config.toml
qk_norm = false
doc_mask = false
dataset = "wikipedia_en"
Each number is 128 + 24 x the weight over the matrix's rms, rounded and kept within 0 to 255. Layers, rows and columns count from 0. Numbers have three digits each.

# layer 2 attention query, 192x192, rms 0.145, rows 93-95, columns 0-63
095118122132155130113112109139129147145112118146103168098148167145131170132117130101126138170127106108095150132120172071120164129158125141148163144123193098143144125122113109128123107109087162
135122127130096104125121136140139140108179107174150180139094121164134105136103135143141099111110126117152154134082144139107130083114148169123125075135139124141178118086159165097128136098159087
109123161141147145086172169074141137121134144129145104077106139127154166141169143174156151123103128108170111086063141152105135107097059128145072091124142107100192118151145107124123116112147099
# layer 2 attention key, 192x192, rms 0.145, rows 93-95, columns 0-63
128129149152136141125127107142139170138149140138124119147095154090126142162120109123074135106116118090138143107182087141130092130146144166148126129150145139122123136136106067122093139138159111
114139122136137095065106143163126123139141115108133133113124139097142126147154113160111144153115146137132097147096142134140138154119152130083095116080129134140118114107152120159141117134096129
164158111159108096188128112142119154176107142148178108092109122089121098125156102105076135124104123115119129154151132139135123135155120116100132133089090134104084107090151145151151123127111112
# layer 2 attention value, 192x192, rms 0.135, rows 64-82, columns 0-63
139201150108070113123155130088142142122216132162114123113135161102139143058098142154106108087204116140093110144168152121108125120070148180128116147113160151142135117122153097107139150170104157
140133162158127120155115132092119127163134083145166131145148087118132114142132127157194094103114107105171127190142133142126103149116051122167117136149130133124092104167134142141125137141184108
152164145145121135143098130137146165170119124131148114158139156132122156130084066125124101098080124082106139142138132136159099128102154145158146119128096159142123107164149109127172138152079134
141148138129141151126121147168136131166130181133083092137103109123090149090123122097157100156120132134093121117090129113114162126107114125167097125078186131148177104117131122139140161145121125
101158118088119143106139096146112102110155169117170171129096119164105123104138123129149156157133142145181136104143119105114134114089174169107183097155115162138142173138135107120099100096110151
152140139100119181126143127093094110181145144094106174194107075110138114145110127103144066147158180163117124164160105133103137121125083147169061090111107107135178072112125114160160182113112156
111123132102100145110141094093120172158130130141115114138113171112138161187134084143158114172116115127104145138154117153103204119186153151131096147130143128109119145058120138133120112128109102
144097123168133134118132169147157090134142161129141128128124096189157151159113135131103150108135114124146102147169146133194087107176094082130123125100114184152109100144103139099138145137142115
115079190141146110138121180103077112100115131119098102079118083155122106137146117138159147087099133096113126106149177135098129163143122107127123155108161127175141150121122116095131135097112154
088115082103104104121139114145173139195120094154149106167162142153145090146140179109111152179122060107143150080095041134106161112099161135134097144139128091131084130171179103127114148174164140
110130140160160105168114162147119115115113119144157140125100126125131159114120121131110110124153097124166166129101104131152180143110135112107125144134135085074180181129126114068151080152119081
111151120085099119078113119105128100101140120174128128110107186098135119128175125126129118157105098127094137128163100104182129127096179115147155175082129158179146123086171144122139142151097139
180093119134123127144142068135113137141141164143142150150140052086126095143062133148095143095142138109140119119155136101077124156169116140115123122117116166129133131111107138177144141134131182
160135138128116148091171136125155134089107125102129116149118142144135147117145079108159153133136131143174099122120109140147100141111179119171182151162110185120117150117102083156144143125172167
077125134106127122082155160141123128143158090089127127104076121096118142155150127147114154144110080156205104130103124088189088095087137117124152138141133152128095148132113172104155080120122153
122126120086108123132123096152079142084128148113117115138119098127120092098138140140141122107129098157142131123130157121131147101147154141101146178151159153137140142153149131124162101127122153
145115094127113130128098111104110130146094115136113133140123122080127200134121151169155144112141140104151122113127137136106134152112142137148187168153202160094102130205157138136097136158171117
116092099107140136105094166119118144093115134141067155181119086139124126118090145121136121127114123114120143139140105116115168077145122140123088124095153119139160132099182120138164156133118174
111168098082115124105090152152131144095172139131150130106182142137094133084133090123150116110127163076134118108141101153124148117131104115104153110167154101141066124109130122103154108134130108
# layer 2 attention output (transposed), 192x192, rms 0.128, rows 64-81, columns 0-63
126110127167169125099114213107110172113149143147064172182149096141074157103132145138094166143111196119148167114105117128126113180145113136104137108132144096162082115130121123146111095144122094
132112112060099130126110140188106151101146128108120094086080128146101152089127137113075116164168168160127188108129141122145170137170146132117121090163142093111153136071098094135075067132102099
119129116124111113101142090110098130158098132097077097098151153114115114128134146124119124129083103147142117111134142081119173128172109103081131144160162112109127119108126128119111095114180161
162123116160131130121145094050117148113135109137158132070180120128196130124147132109126094093183135113149125143134147110067170136133146161129134150123112145118126119107159165120155122135122102
151115073184128090114137144110124147146098052126137113151139092125156125097095111105144103131130113092104118107132094127141152133161099070126088120121076141124122131108126095140145151125118118
172088135131126158141166173166131158112138118180162137062081130143133145095153105130127163113136131115184127117137145100126159128133133147106169153147181143118080139141146135136104081118129100
145113179136130121175197131146134124157083169104131151124169077116152128087147154117125160086150146101145152090141098113139080122146111128126146136115116083162113114137151156135183125161176156
121167168132120128154119083166117137126106141146107113124112147121119167135135140129157062142145174164126142127108164118102141145133189091115132118134133138115123164091125132151119160126143157
095156069146145110127146128138154171170151110171134121165117137083129103121111089106119122152144149131128125124086120081104103116108114186138135093123085163049143104138104178115164130146189134
139099181144076129162169094109143153126143127119161155048136137094134108145111130158114100084130176152148129126140174136131147119138082161110147146141147067104174147106132151138124082147084140
121093161128128135092147139085129145180115100089125115139118121153159148120079174124148160073100148106090113081158100128083110098105153125118139130107085148189081084112118136144178145178181140
129124113137178091139110166152125142097133150107072073202134115109130157152137139145086159145139158164163122105129112122090109106154152120135098119097121116121076144200131131162170173136128129
069110146138162141124109178162106128127164159157142084120101143135177143150153099110089137143102129136105129103135129142135144109090133118158131128141151132119072132128117139143124150165106139
088169095112131101122123086178140154112115098146102149118163103110104120129085098158161090142115115106146137136057133121124103102159132083126090093125105130106140130130167191156123116137103132
182122094101161098145121057123124122132134097176106150166143138144173074136114126113119097135149095120089136126102149143105167121146134112146091113119127101153150124110150121137153101150104119
119139129160167163119156158133153094164112141154150086120102096130169159103127108105141127161154177137163102103113152106107149136146162147134096139100130121111112141102135123162166182072118119
155145150130102192155123071116114082150140110118094142154128129128162086124142130103116177102126127116137153149143124147155163110170115101138123108134131082165142121076133091171129116089108115
116138131158119127145129128098140098134094124099169098158110104138094133135152159123191168135136076111141110142132102135139178198105137125137121112113142116059142079210126119123152104144130108